{
  "num_attention_heads": 8,
  "num_key_value_heads": 8,
  "head_dim": 64,
  "init_std_qkv": 0.0336,
  "max_grad_norm": 1.0
}
Each number is 128 + 32 x the weight over the matrix's rms, rounded and kept within 0 to 255. Layers, rows and columns count from 0.

# layer 2 MLP up, 1344x512, rms 0.0778, rows 350-403, columns 384-511
[[151 101 104 160  72 134 133  96 146 157 173  50 162 111 135 122  69 113 101 123 113 120 122 115 163 120 138  84 125 155 160  44 112 138 130 159 174 132  64 122 152 166  99  83 117 140 104 146 142 100 153  55 120 158 149 182 131 124 151 175 101  76 141 108 177 145 122  85 124 152 126  88 187 138 104  77 104 112 119 152 128 113 125 101 141  72  64 155 142 169 149 143 124 133  92 144  95 132 121  82 113 129 112 108 115 160 184 133  88 153 170 143 119  96  77 111 152 105 136 150  88 163 103  70 160 103 173 123]
 [135  75 156  55  86 142  41 120 125 148 163  50 128 127  51 169 102  48 218 141  81 100 115 108 119 194 177 177 166 119 141 126 168 100  88 142  97  77 121 155  97 120  35 153 145 113 143 167 100  78  62 118 200 121 107 134 105 128 122 166 155  99  66 209 115 103 183 109  97  73 125 116 131 151 149  88 121 159  93 243 108  65 156 115 221 137 145 124  73 112 110 141  93 197  64 107  87 122 133 156 147 100 105 160 157 132 146 123  95 100 105  94  90 137 115 183 180 118  92 159  92  94 138 120  49 111  87 126]
 [ 97 122  54 109 163 164  92 114 101 135 150 104 100 154 184 136 101 112 123 198 186  49 144 159 179  64 124 126  87 112 139 141 123 151  95 161 138 120 121 128 156 142 147 145  89 183 130 127 117 119  84 104 124 120 163 120 186  75  64 103 134 123 117 158  90 112 186 124 125 107  89 176 142 173  97  89 145 103 140 122 154 148 105 120 147 157 157 119 112 143 127 112  98 136 153 140  84 135 152  80 151 145  91 121 113 190 141 158 141 139 212 110 134 155 214 142 135 132 114 175 120 148 106 127 161 144 121  93]
 [141  70  61 127 168 120 110 160 150  52 126 135  77 151 185  79 189 167 144 121 148  73 171  24 171 112 144 177  95 138  79 130 143 207 133 102  88 174 105  87 121  89 150 148 147 121 108 107 143 131 113 139 123 154 147 219 108 140 131 138  85  95 168 127  66 137 171 159 157  73 110  78  60 152 164 121 193 107 101 148  72 117 199 169 110 102 149 113  84 139 128 170 125 130 144 115 146 138 111 116 141 107 131 146 144 105 147 185 128  81 118 122 104 100  78 128 121 117 140 102 150  96 148 145 115 151 145 119]
 [ 95 167  57  97 134 114  83  85 134 135 154 151 164 135 129 134  87 144 127 142 162 118  84 115 130 138 120 159 117 119 147 118 110 116 102 122 100  87 171 155 150 123  86 105  89  65 136 207 156 187 116 144 142 182 126 122 117  81 129  82  57 133 143 141 148 175 121 203 128 138 124 172 113 141 116 135 140 132 129 140 146  99 134 100 149 117 152 101 135  84 179  90 132 165 105 102  94 105 156 146 132 113 175 118  96  97 153 152 144 145 111  95 178 134 143  97 108 126 125 101 138  97 134  96  88 140 173 126]
 [157  76 142 209 144 128 172  82 123 107 120 135  89 109 157  64  83 113 175 147  72 162 136 121 119 137 110 104 125  83 103 183  58 156  93 102 130 105  80 190 139  97 196 140 138 136 160 152 158 138 175 128 173 166 128 169 165 140 159 133 148 154 142 153 119 116 131  99 151 107  45  86 154 148 129 125 167 105  70 198 142 107 128 141 135 201 126  97 147 137  94 146 142 122 171 147 120 108 114 135 131 144 107 123 124  59 119  92 113 132 115 141  93 157  36 108 128  43 139 176 119 153 118 117 114 174 113 113]
 [119  96 125 155  91  86 114 124 107 147 139 120 173 185 121 164 122 115 135 123 103 136 126 169 126 124 152 118  97 105 112 148 104 126 135 147 175 130 156 109 119  98  95 132 111 182  76 180 148 137 125 138 174 132 135  44 123 134 115  77 158 142 129 141 150  95 136 111  85 129  95 135 131 106 109  65 168 180  94 138 104 149 164 170 124 135 127 121 119 107  86 125 143 164 123  84  82 130 130  82 180 112 115 191  86 188 102 169 111 110  81 121 128  81 234 108  92  99 170 102  99 136  49 166 128 114  92 122]
 [141 137 150 141 132 169 181  93 114  65 138 169 193  77 145 114 123 110 119 149 128 149 146 114 155 153  94 145 190 125  99 100 128 111 129 129 141 143 108 131 146 161 174  53 147 120  98 127 113 165 125 110 148 132 124 117 107 143 129 132  63 152  74  97 156 177 152 107 140  87 118 143 117 156 106  44 132  92 111 123 176 138  89 121  89 163 127 109  81 139 110 122 157 161 123 162 127 187  96 134 151 147 147  91 101 141  84 118 143 134 148  93 107 140 122 171 146 100  42  70 117 126 111 119 231 111 131  92]
 [124 119  86 130 178  79  99 110 109 175  78  98 160 131 170 118 139 132 153  74 188 159 128 150 117 131 139 176 126 126 101 143  78 136  60 116 118 207 150 136 132 154 120 164 149  99 182  89 166  82 117 117 129 180 100 133 158 102 183 107 163 131 113 164 174 120 140 149 113  57  62  38 134 151 145 177 146 116 109  70 106 139  84 161 131  89 129 175 102 115 101 127 125 201 111  73 133  88 126 237 112 108 160 116 156 142 124 106 166 177 115 110 171 133 124 124 139 147 146 137 174  85 150  75 179 182 123 132]
 [ 81 120 158 154 186 150  87 232  80 117 146 129 108 151 131 188 128 200  99  75 161 156 132 143  70 124 111 173 124 161  70  93  90  91 106 106 136 102 111 157 130 144  74 132  64 123 113 100 136  66  99  98 209 135 126 173  90  95 151 107 202 117 138 167  55 120 124 165 136 123  66 171 106 131  74 155  49 177 166 231 123 104 150 156  90 110 160 114 123 157 130 127 201 167  74 127 159 121 136 129 165 155 155 158 100  66 115 106 203 104 149 121 126 121  86 157 121 158 131 137 143 106 123 211  30  92 156  95]
 [162  87  71 197 114 150 123 107 128  90 113 166 122 123  78  92 130 129  84  57 146  82 140  60 136  64 170 133 147 147 102 118  76  88 196  74 114  70 149   4 121 147 108 233 103  96 151  39  75  78 116 141 113 212 153  88 185 149 105 116 164 165  97  90 132  85 131 110 157 161  97 106 173 142 147 160 147 129 164 178 118  75 170  98 160 119 146  73  82 142 120 156 195 140 110 133 118 170 145 174 170 109 103 162  77 134  77 133  84 124  92 133  98 105 144  84 140 114 139 139 109 101  93 199 132 127 148  53]
 [137 107 155 176  86 169 129 138  56 108 159  96 119 154 120 111 186  94 164 136 124 123 100 172  99 151 197 163 110 133 124  90 135 113 109 187 173 148 159 138  86 205 100  99 135 107 107  88 137 153  84 157 127  96 198 165  65 104 119 185 149 115 140 110 135 133 133 110 181 124 174 124 106 110 182 150 159 198 155 101 148  90 157 127 145  81 108 130 144  80 169 123 141 137 134 103 107  37 168 145 117  58 143 144 118 125 162 126 112  81 155 166  65 172 133 130 188 112 142 100 153 158 101  99 139  98 158 123]
 [126 124  93 146 140 175  91 107  94 133 140 119 109 159 119 142  77 148 176 161 116 124 117 202 113 130  70  87  70 115  97 222  91 113 104  91 181 169 149 202 137 166 125 175 172 188 154 174 149 106 140 162 170 194 123  57 235  47 139 196 132 141 131 128  74 115 104 166 144  94 158 110 122 109 178  77 199 182 145  54  81 110 110 133 164 179 107 101 118 167  93 126 163 147 140 114 143 150  84 101 161 114 105  85 100 138 103 144  97  79 122 118 129  54 147 128  34 125 154 102  86 183 169 112 113 126 160 115]
 [100 101 116 161 151  89 160 131 168  91 141 112 104 112 142 140  94 145 157 129 140 202  94 141 124 184  97 113 158  81 139 107  75 137 153 129  83 108 145 171 125 158 121 134 115 114 173  98 135 123 126 111  83 125 141  84 129 140 157 119  94  85 132 103 142 103 177 105 178 114 151 120 156 139 121 105 157 136 124 132  96 147 101 125 132 168 130 106  96 154 102 111 130 153 103 140 123 123 133 160 187 105 107 141 132  81 144 101 145 123 143 164  89 162  83 136 103 106 106 102 125 110 128 144 129 130 100 105]
 [142  74 186  69 160  86 161 190 107  95 109 115 109 132  93 146 138 134 149 154 131 123 132 147 124 167  91 104 134 130 101 176 139 100 150 151  86 105 161 130  92  86 104  98  98 135 120 128 111 139 143  53 110 156 109 144 166 118 125  54  94 131 108 146 139 149 160 122 109 143 118 116 159 160 157 138 148 130 109 150 133 170 100  97 106 133 120 108 145  93 157 128 131  98 128 165 143 103 186  88 121 134 105 162 167 143  95 140 143 108 105 165 106 119 117 102 166 129 111 169 150 132 143 151 123 166 127 129]
 [110 152 169  91 177  92  75  62 158 121  75 132 132 169 108  98 146 138 157 123 141 104  89 110  97 184 106  98 104  99 107 119 139 165 123 133 120 142 150 174 139 164  98 112  87 131 131 147 144 124 144 175 160 138 151 156 122  98  97 177  87 151 105 186 108 163  98 159 152 101 116 165 120 147 189 104 117 170 135 131 138 140 180 145 149  57  62 163 159 145 130 145 150 144 126 129  77 156 114 117  65 162 118 153 101 118  82 134  60 105 181 118 214 134 130 131 168 180 137 176 148 127 107 104 127 170 175 107]
 [127  82 165 104 145 151 130 166 115  90 194  82  19 168  84  88 165 151 115 149 145 195 116 154 109 104 127 155 158 177 139 165 111 126 132 143 185 152 152 139 118  15 187 115  89 142 118 189 121 169  32 120 186  88 144  27 114 168 185  91 143 126  92 154 140 156 131 142  81 134 143 180 113 166  79  84  89  82 120  81  49 145 100 134  24 175 139 185 115  84  97 126 162 132 150 113  87 163 146  83 135 161  64 189 134 140 118 100 147 153 172 103 136 106 190 122 118 110 112 106 169 102 146 147 115 108 165 140]
 [213 112  86 140 152 169  76  68 143  77 121  86 143  87 160 108  97  90 169  93 149 153 200 133 132 139 119 137 223 123 177 131 116  95 117 137 103 146 181 107 113 188 101 160 160 112 139 112 172 164 107  84 104 167 135 174  69  43 121 154 154 166 115 116 131 147 135 139 115 134 137 133 114 143 166 165  94 131 172 127  97 138 146 109 136 146 139 188 167 158  86 211 127 137 158  81 149  70  56 170 135 165 109 130  67 139  95  68  99 104 103 100 136 178 118 122  96 100 139 128 113 164 132 163  69 182 119 119]
 [129  86  87  95  91 106  89  95 123 106 130 176 131  48 107 104 132  89 137 149 135 138 165 137 112  93 140 108  57 110 149 108 137 150 163 172 139 132 200 125 115 166 153 131 142 171 143 102  94 163  44   8 154 111  99 120 145  65 120 116 155  64 176 147 117  71 161 147 148 180 199  72 144 153 120  82 161 144 126 179  97 107 131  82  94 143  99 107 186  66 152 135 100 118 130  86  19 216 164 140 121 130 115 192 115 174 100 155 155 111 149 174 167 105 141 237 145  96  86 172  85 119 121 174 117  44 175 129]
 [153  98 117  90 120 138 179 107 148 155 157 115 137 180  93 150 121 113  99 123 150 134 155  97 110 150 147 165 158 116 137 129 163 128 114 127  72 165 138 104 145 157 112  74 133  97 138 151 157 106 142 141 144 117 100 164 113 137  90 110 142 165 133 140 157 150 109 114 152  71 131  97 162 146 115 190 119  56  86 161 163 116 120  93  90 131 142 118 133 112 156  80 130 112 162 111 146 120  90 119 127  84 122 142 109 185 155  89 138 123 146 154 128 111 104 110 153 154  92 130 155 126 123 128 138 144 124 132]
 [ 91 136 113 127 128 139 134  98 162 131  79 109 150 122 126 144 137 126 156 174 122 186 121 124 124 112  76  68  93 184 134 110 106 134 150 110  71 128 129 167 137 139 166 131 131 164 136 148 168 145  72  96 128 155 112 107 159  81 160  89 156 119 103 138 166 100  87 142 100 127 127  97 133 162 135 145 174 158 133  44 144 134 147 137 137 186 117 160  98 105  92 178 147 118 177 166  86 135 134 114 163 120 161 182 103 103 106 140 134 114 125 151 134 101 170 133 138 125 103 105 116 151 136 172 152 102 158 117]
 [112 130 170  87  89 153 113  93  82  74 188 159 121 107 124 101 108 106 146 139 143 174 150 161 114 147 134 146 206 137 103 171 135 156 105  98 111 162 100 112 158 123 112 145 123 144  78 107 119 131  86 155  62 131 122 132 129 144 139 124 159 149 128 156 190  84 165 110 125 131 134 190 162 141 121 148 136  35 114 132 168  84 159  67  82 127 164  87 109 125  98 135 171 106 174  87 140 141 128 105  99 134 112 123 146  83  85 177 160 123 128 173 130 103 148 115  91 109 153 112 164 171 105  68  93 121 165 185]
 [125 139 149 146 127  98 167 111 110 120  94 136 111 143 120 148 142 128 113 142 154 110 137 127 131 137 149 162 133 118 175 124  83 115 108 138 125 152 152 153 156  95 163 154 111 118 112 159 141 116 126 138 127 125  78 125 136 115 148 126 130 124 114 106 140 109 141 107 111 119 128 131 112 173  85 173  93 122 125 130 152 128  86 123  97 135 107 133 112 114 124 155 145 115 179 104 136 124 122 114 119 148 115 131 122 101 135 144 109 155 106 109 149 112 120 142 149 159 114 146 143 131 142 116 102 111 150 116]
 [137 141 107 118  80  78  57 123 131  76  56  91  73 102 141  89 179 110 130 178  75  74 110  98 128 128 155 146 128 152 147 162 172  53 148  80 127 147 118  89 151 130 115  82 130 134  68 138 176 168  84 137 172  49 113  91 122 111 157 119 194 165 136 102  92  79 164 123 145 103 166  99 153 118 119 121 113 115  64  94 149 118 117 126 139 153 134  85  83 128  95 138 194 201 120 176 137 149 154 113 132 144 104 145  94  79  89 186 113  80 156 117 113 133 115  73 161 127 105 113 136 166 200 116 124 120 180  74]
 [175  98 192 135 157 125  80 210 153 142 112 119 151 141 142 140 107 163 125 139  85 111 112  90  96  81 145 146 106 118 162 115 119 171 127 113  91 136 199 137  91 126 164 140 146  62 120 156 154  78 111 108 166 121 114 114 161 123 169 188 145  86  90 140 161 144 103 135 149 112 189 135 127 100 116  95 143 159 113 164  74 175 194 170 142  93  99  60  79 118 109  83  99 129  59 117 153  54 209 192 108 109 145 114 151  80 126 173 124 147  97 114  55  96  90  93  97  93 147 107 121 110 145 157  79 152  94 104]
 [149 141 117 117 129  42  78 153 135 107 133  83 131 116 112 144 121 142 150 130 127 143 160  84 160  76 113 177 112 123 152 100 174 151 169 155 143  62  77 148 188 109 123 147 136 106 116  52 128  75 146 206 127 140 135 119 120 163 104 143 118 155 173 145 118 123  70 134 169  89  86 134 150 130 172 166 152 129 175 108  98 129 125 120 150 146 143 126  96 128  91 124 118 105 178 145 113  96 157  97  94 175 127 127  94  85 134 133 123 139 116  81 182 171 130  85 128 118 170 114  95 119 137 142 208  92 115 111]
 [160 168 149 147  73 133 150 200 158 118 127 137  85 119 143 120  96 106 132 143 160  33  93 139 126 139 133 107 132  73 130 204 122 155 113 184 140 130 140 123  61 114 162 165 163 160 126 128 154 173 127 133 125 177 120 128 101 194 121 161 174 144  98 204 154 123 101 104 123 113  96 155  98 102 120 130 132 161 167 170 127 138 121 110 141 166  69  80  24 134 151  57 149 135  62 177 137  99 178  93  43 122 142 126 115 191  99 107 152 206  94 100 136 194 121 165 131  96 142 169 102  59  82  97 136 103 146  33]
 [161 175  88 163 176 150 150 136 124 135 172 126 145 163  95 162 105 140  68 164 176 118 120 144 163 164  97 122 161  95 115 120 150 128 143 144 142  92  74 163 175  87 113 115 189 148 104  92 137 139 103 158 110  95 159 129 132 101 101 167  90 137 159  95 132 100 134 140 130 126 169 149 164 182 164 137 100 152 153 169 118 121 172  93 130 144 148  94 146 115 140  80 162 136  66 117 132 122  42 105 102 173 126 142 117 101 104  79 173 140 134  74  76 115 133 104  91 126 125 139 111 158 101 130 156 160  99  91]
 [157  72 124 134  96  94 127 125 103  76  89 118 139 100 105 128  83  80 100  55 131  95 124 146 103 129 168 104  74 154  66 128 125 136 132 145 127 150 184 116 137 119 187 105 131 103 126 145 109 126 108 104 165  90  96 128  98 151 130 122 127 120 132 123 122  92 139  92  80 101 129 107 147 120 117 152 135 156 180 140 150 119 123 193  86 114 113 131 158 168  82 107 102  95 143 110 108 114 107 136 150 141 122  94 141 102 151 172 128 111 118  81 181 108 158 139  96  94 150 178 138 116 113 140 144 169 137 106]
 [122 116 134 121 124 146 167 137 162 109 116 121 161 150 200  74 158 158 107 125 115  98 180 136 182 121 129 165 166 150 165 164 125  95 128 113 128 154 122 108 143 146 142 113 117 134 163 121  79 164 135 103 168 113 136 117 151 158 122 101 117 132 108 112 146 150  90 100 124  52 111 105 117 148 160 135 122 158 125 154 139 114 128 137 150 136 184 149 119  87 152 123 147 127  97 177 107  96 148 203 174 205  75 151 144 151  99 114 111 126 141  82 116 153  76  88 113 131 153 123 177 141 198 121 126 168 151 103]
 [ 91 173 142 154 204  97 125 104 124 141  94  92 125  86 118 145 113 120 162 159 118 164 173 107 130 114 134 134 125 196 140 114 160 187 170 118  91 163 108 161 181 133  98 101 128  83 147 173 167  82 136 160 130 136  98 144 151 125 107 108  60 131  69  97 149 153 125 126 126  84 119 128 155 129 158 187 116 128 155  59 145  99 132 145  63 106 132 111 122 132 115 113 116  91 136 121  96 138 112 155 189  88 168 148 110 121 199 171 157 183 146 156  89 120 128 118 157 145 128 156 137 167 150 157 123 152 143 116]
 [152 177 138 139 144 145 138 113 161 131 137  86 132 150  74 162  93  75 139 140 148 126 110 150 143 152 134 115 125  94 154 155 150 114 131 149 136 134 119 114 159 162 104 125 126 140 153 103 149 146 172 139 110 111 182 125 113 156 146 150 113 119 147 167 148 179 144 121  80  78 167 165  61 156 136 136 152 181 176  89 129 137 131 129 114 103 193 127 168 128 162 138 132 108 154 205  95 150 110 135 160 119 185 123 155 122 158  92 133 100 161 151 159 129 104 119 134 119 104  80 109 108 116 137  69 155 158 136]
 [140 148 117 106 100 137  95  93 135 139 129 113 145 139 100 150 121 149 123 168 150  91  88 173 110  90 110 140 166 150 141 130  94 156 121 165 185 146 123 132 170 141 132 129 135 141 172 110 132  82 146 107  91 169 127 163 156 120  97 123 160 124 123 141 102 134 130 130 161 118 135  75 151 159 122 106 123 171 138 144 125  92 180 121 142 124 156 102 109  71 115 135  68 128 112  97  99 142 185 132 105 162 109  84 125 127 101 116 136 131 105 139  92 139 102 107 141 176 112 140 164 155 162 150 146 128 118 146]
 [ 96  83 117 113 106 132 172 106 147 128 105 130 185  94 124 122 132 120 105 183 125 144 133  92 129  90 144 110 155 125 138 112  98 145 165 162 151 114 111 115  90 176 124  88 130  93 144 158 152  92 142 120  93 133 154 110 100 163 127 105 112 141  91 139 139 100 145  89 133 173 120 148 176 136  77 123 160 107 132 122 157 129 114  79 140 110 140 124  97  77 108 102 147 147  94 159 145 114  99 128 135 151  94 106 105  89  94 104 103 182  92 127  97 141 109 155  57 139  56  73 101 125  67 112 145 137 128 115]
 [ 22  94 170 161  90 169  96 168 189  76 125 106 162 181 128  38  97 139 121 124 126 150 140 229 130 139 151  57 128 112 191 163  74 156 173 124 138 122 147  96 131 103 135 132 176  69 198 145 137 109  88 178 131  53 167  93 181  93 143 121 110 139 151 119 110 147 113 121 112 173  95 171 159  59 112 112 172 168 153 179 129 126 161 109 100 128 215 124  65 103 128 124 152  60 147  79 123  73 128 147 117 110 148 124 163 164  91 149 149 134  96 127 115 136 137 163 108 129 144 109 170 178 115  75  50 167 156 155]
 [105 135 111 125 160 151  90 168 123 156 182 129 123  69 121 100 174 101 174 153 174  96 144  94 143 207  92 210 104 145 172 138 177 166 147 164  79 100 197 122 108 167 133 139 169 113 149  89 144 188 160  59 174 107 131  79 113 118 102  92 126 114 143 120  75 112  94  77  94 152 118  98 111 116 136 168 156 154 144 130 104 119 149 117 140 131  86  98 139 119  94 136  61 137 135  91 195  97  97 203 126 155  83 110  84 200  77 187 170 145 146  93 167 156 155 198 161  87 118  75 120 155 100 151 121 163 116  89]
 [157 137 142  87  87 106  75 143 149 129 126 162 134 113  91  83 100 121 111 155 116  70 112 144  81 130 136 100 168 172 165 211  93 144 119  79  76  97 129 189 112 149 118 133 167 175 117 161 140 200  77  87  84  90 113  91 173  62  98 119 106 109 143 149 138 151 155 116 121 162 150 134  85 163 114 121 138 255 137 158 173 172 131 136 123 132  88 127 139 153 128 104 111 104  95 120 128  54  71  45  91 169 110 157 106 172 139 131 146 154 124 132 176 159 130 125 143  86  81  95 127 165 140 120 103 106 123 109]
 [ 90 125 144  54 136 140 130 107 161 123 130  84  45  96 149 116  81 149 135 110 134 180 141 145 141 146 169 121 181 203  88  98 149  82 154  90 131 140 131 165  98 168 141 116 133 100 105 118 175 155 129  83 194 159 132  65 112 160 124 121 143 104 120 120 107 108 133 104 149 131 196 111 138 108 156 125 113 222 168 108 136  95 172 199 184 103 201 121 102 208 107 108 150 146 186 131  90 114 124 157 175  76 140  93 119  79 144 151  92 155 128  64 160 175 111 176 132  89 104 133 111 142 127  82 165  73 148 187]
 [146 114 160 158 100 177  85 124 134 163  58 103 140  86 114 103 138 141  83 142  75 129 107 153  85 167 124 120 131  97  88 158 122 154  65 127  99 103 113 124 129 132  82 130 106 176 143 134  61 115 108 180 173 151 165 166 123 104 139  73 114 139 109 191 135 164 176 168 186 164 163 111 110 133 102 141 196 166 171 170 153 154  78 136  90 160  76  95 130  87 155  69 141 101 132 117 125 113 145 132  66 147 129 135 140 122 103  82 141 181 101 148 129 109  69 182 138  71 125 109 128 143 118 127 120  87 112 105]
 [167 155 137 200 117 135 112 128 168 106 160 110 176 158 123 121 122 127 120 112 126  60 115  81 120  63 150 132 169 126 122 121  80  74 177 155 127 147 202 130 168  94 120 182 110 138 174 179 127 150  48  70 161  81  81 102  82 157 197 164 135 142 123 187 122 123  96 122 111 146  89  99 148 141 173 124  91 128  21 112 141  70 164  67 173 135 143 192 103 107 126 162  76 116 155 153 145 104 141 107  97  57 110 112 143 137 172 117  74 140 110 156 104 114 136 140 150 130 133 138 147 130  94 170 137  92 113 131]
 [152 132 104 124 115 106 146 154  66 143 131 150 124 113  86 118  61  89  94 141 118 163  90 111 128 124 107 144 166 116 144 125 184 157 139 142 176 120 123  60 115 126 100 129  62 114  98 119 105 107 136 116 143 132 122  89 148 108 156 143 117 154 103 117 107 123 134 108  53 101 167 154 121 124 143  70 114 158 110  94 159 148 163  70 128 103 103 123 157 145 150 129 120 113  99 100 102 108 177 154  96 168 114 145 138 118 105 125 118  98 113 120 114 130 113  67  87 126  98 115 114 124 110 222 128 147  65 144]
 [ 92 145  98  94 137 115 117 141 121  69  73 205 109 119 146 126 108 110 107 181 150 122 130 148 185 117 110 184 126 131 139 115 139 119  46  75 200 182  73 126  39 139 198 169 113  83 227  65  69 138 155 110 132 141 128 186 117 194 154 174 207 130  93 157 132 106 127 106 112 132 124 158 116 184 124 132 110  95 134  92 131  77  97  85 161 166 123  98 100 141 119 183 150 170 118 102 120 108 170  85  70 147 111  57 182 113 108  55  72 146 104 164 161  99  91 123  97 121 158  95 186 160 133 114 166 116 172 110]
 [110 110 125 151 148 133 175  94  89 119 137 134 148 136 161 114 168 148  58 113 123 117 132 126  98 137 182  83  97 137 143 225 153  64 124  57 147 125 119 106 148 176 123 106 149 143  66 145 193 121  45 106 157  87 133 196 123 156  84 163  78 182 105 155 141 112 189 166 135 152 136 166 146 142 142 137 100 129  94 157 136 156 109  96 185 144 181 131  62 152 102 131  93  99 108 128 125  74 136  78  90 150 130 136 104 138 150  86 116 183 156 170 100  98  48  69 152 100 120 132 125 135 172 115 126 118 141 106]
 [ 96 140 140 120 106  86 161 103 176 153 179 145 138 116 121 192 167 180  65 127 150 112 115 168 175  93  67  91 154 199 138  68 102 134 130  57 121 145 174  94  71 165 150  86  66 147 127  78 119 119  96 195  93 125 110 124 154  90 125 145 169 117 187 113 131 126  78 217 171 140 132 174 126 134 124  68 111 174 177 145  61 156 150 154 138 121 126  87  87 140 102 100 108 113 159 110 133 116  82  59  59 178 164 118 116 102  83 113  80 153 110 150  82 171 166 113 173 120 106 137 126  87 136 165 174  47 197  83]
 [156 134  52 159 164 119 111  61 150 162  91 151 145 124 148 151  57  88 126 106 105 138 188 135 124 107  57 161 181 240 172 111  45 158  97 102  94 119 170 234 120 151 181 130 113 126  72 114 124 146 133 161 161  54 124 140 107  95  47 167 140 115 152 178 130 129  74 129 106 144 139 133 143 128 120  68 160 117 139  71 156 174 104 176 137 182  70 180 154 153 198 172 115 160 162 134 131 118 135 102 151 104 140 167 118 196  29 159 127  22  43 194 148 161 136 143 159  68  90 102 111 166 112 155 170 126  79  75]
 [118  96 184 118 128 150 151 167  85 143 107 186 136 134 184 127  88  62 117 164 113 119  72 195 134 113 137 166 121  89 101  89  99  99 107 121 117 166 108 174 153 136 184 116  94 105 137  91 164 106 160 127 158 138 105 167 122 184 122 137 161 162 171 107 155 120 101 173 161 146 165 150  84  93  98 147 131 176 138 161 130 141 117 119  98 141 127  82 125 142 154 115 126 150 164 128 126 104 100 114 138 169 150 155 201  63 172  64 139 128 103 121 130 129 138 152 126  68 106  93 124 145 144 118 123 111 157 118]
 [167 136 194 176 208 173 126 123 105  70 108 156  66 130 121 182 141  86 131  72 215 129 149 123  92 193 148 125  99 121 127  67 150  66  64 118 149 128 138  88 134 183 150 147 147 165 104 177 148 197  85 177  41  96  76  88 132  93 105  98 171  88 137 171 120 136  90  81  70 109 117 100 127 149 147 143 135 167 137 160 201  56 201 170  71 153 142 142 162  70 160  92 151 130 128 108 136 187 122 157 107 106 107 106 148 208 143 144 112  86 110 143 127 126 163 164  79  92 147 143 146 131 103 151 136 158 115  89]
 [135 167 173 108 114 107 154 125 128 123 143 136 143 150 141 207 101 146 140 171 144 173 148 124 123 118 122 119 182 136 111 130 131  74  87 158 155 109 102  83 117  92 130 175 133 141 105 184 138 145 141  84 122 144 122  92 155 153 130  99 158 178  60 168 193 104 106 125 173 125 132 142 177 110 144 146 134 147 122  95 166 124 146  84  95 128 166 158 107  88  81 167 172 127 122  66 154 156 122 154 109 138 143 130 133 167 211 115 121 154 131 123 157 104  99 113 131 108  84 136  79 171  78 109 142 191 124 107]
 [134 103 112 132 166 114 149 112 150 118 109  75  83 116  49 139  96  88 119 106 109 132 117 107  94 134  93 142  89 132 126 146  78 111 106 161 121  84 133 130 160 124 118 146  72 111  91 105 150  83  89 147 137 150  85 160  50 111 122 103 114 209 128 170 143 140 172 171 142 123 104 186 104 130 191 106 129  87 140 166 132  89 141  84 124 152 100  95 117  75 100  91 173 175 139 171 152 139   6 143 153 166 139 133 121 125  75 126 154 124  67 107 168 144 137 109 121  72 106 185 170 144 135 111 173 149 134 116]
 [144 127 104 109 117 124 177 155 147 154  96  94 154 123 127 124 122 128 145  94  91 133 138 118 114 118 108 139 164 130 195  85 112 105 111 125 204 156 114 137 151 113 144 137 155 139 139 120 126 125  83 100 127 124  86 107 130 111 117  95 152 109 164 104 112  90  97 102 155 121 100 114 137 122 149 148  96 110  96 203 170 112 113  92  84 161 113 161 114 152 105 127 136 104 142 153 147 220 134  86 181 104  98  88 129 102  85 112  97 140 104 169 137 144 139 132 150  88 176 130 151  64 118 128 123 135  97  29]
 [130 106  70 121  83 116 106 115 107 120  72 131 112 136  85 162 141 179 149  96 115 123 101 128  99 103 163 120 129 107 154 144 101 127 109 162 114  94 145 126 110  69 130 182 118 152  91 129 113 139 119 146 103 142 120 110  99 103 159 144  88 160 102  92 130 146  86 141  91 170 126 147  95 120 136 119 139 122 116 144 108 121 113 145 118 151 147 128 127 143 128 130 149 100 130 109  86  93 125 146 155 105 101 104 168 110 176 151 106  91 108 122 123 148 115 100  89 129 151  94 135  98  99 181 133 140 107 166]
 [141  96  94 123 104 146 158 102 138 127 128 147 135 112 133 167 115 156 126 128 126 171 143 148 158 174 128 135  58 150 148 145 149 127  94 146 131 117 112 108  89  57 119 137 151 144 136 142 118 103 111 168 151 140 134 156 161 134 109 155 107 149 126 135 119 127 112 146 172 119  80 130 100  78  70  92 127  95 109 123 129  86 138  91 174 134 102 133 140 139 126 118 107  80 145 131 122 123 104 113 169 167 121 138 132 127 120 155 138 123 142 115 137 121 126 106  99 136 137 152 126 107 139 105 143 110 171 133]
 [ 98  96 113 100 132 122 116 121 164 161  86 140 156 139  89 131 132 148 162 103 139 159 140 124  91 173 101 131  86 132  95 116 125 112 122 111 108 126  99 195 137 123 124 101 197 107  80 112 185 141  84 138 128 160 145 170 119 175 179 139  93 105 163 106 147 176 166  92 145 149 100 141 171  71 119 109 109 120 113 128 112 116 139 113 103  86  70 115 150  93  87 102 135 115 195 128 170  35 130 111 118 124 124 157  96 132 119 101 144 186 143 131 106 141 109 145 140 133 145 173 127 117 121 132  85 123 151 140]
 [112 105 128 125  94 133 104  57 108 135 105 108 124 103  99 162  56 158  91  95 103  95 171 151 121  67 146  84 207 134 134 112 118 106 147 120  66 181  79 130 100 151  72 145 198 121 138 122 136 233  98 135 122 145 148 105  74 173 151 128 144  66 116 111 122 163 168  85 129  93 167 106 167 193 138 130  75 120 126 158 162 175  98 160 158  84  90 149 106 144 134 101 117 155 185 105 158  83 118 125  95  96 142  48 152  75 131 143 150 158 162 163 116 173 105 157 107 100 115  58 118  96  99 166 146 117  77 138]]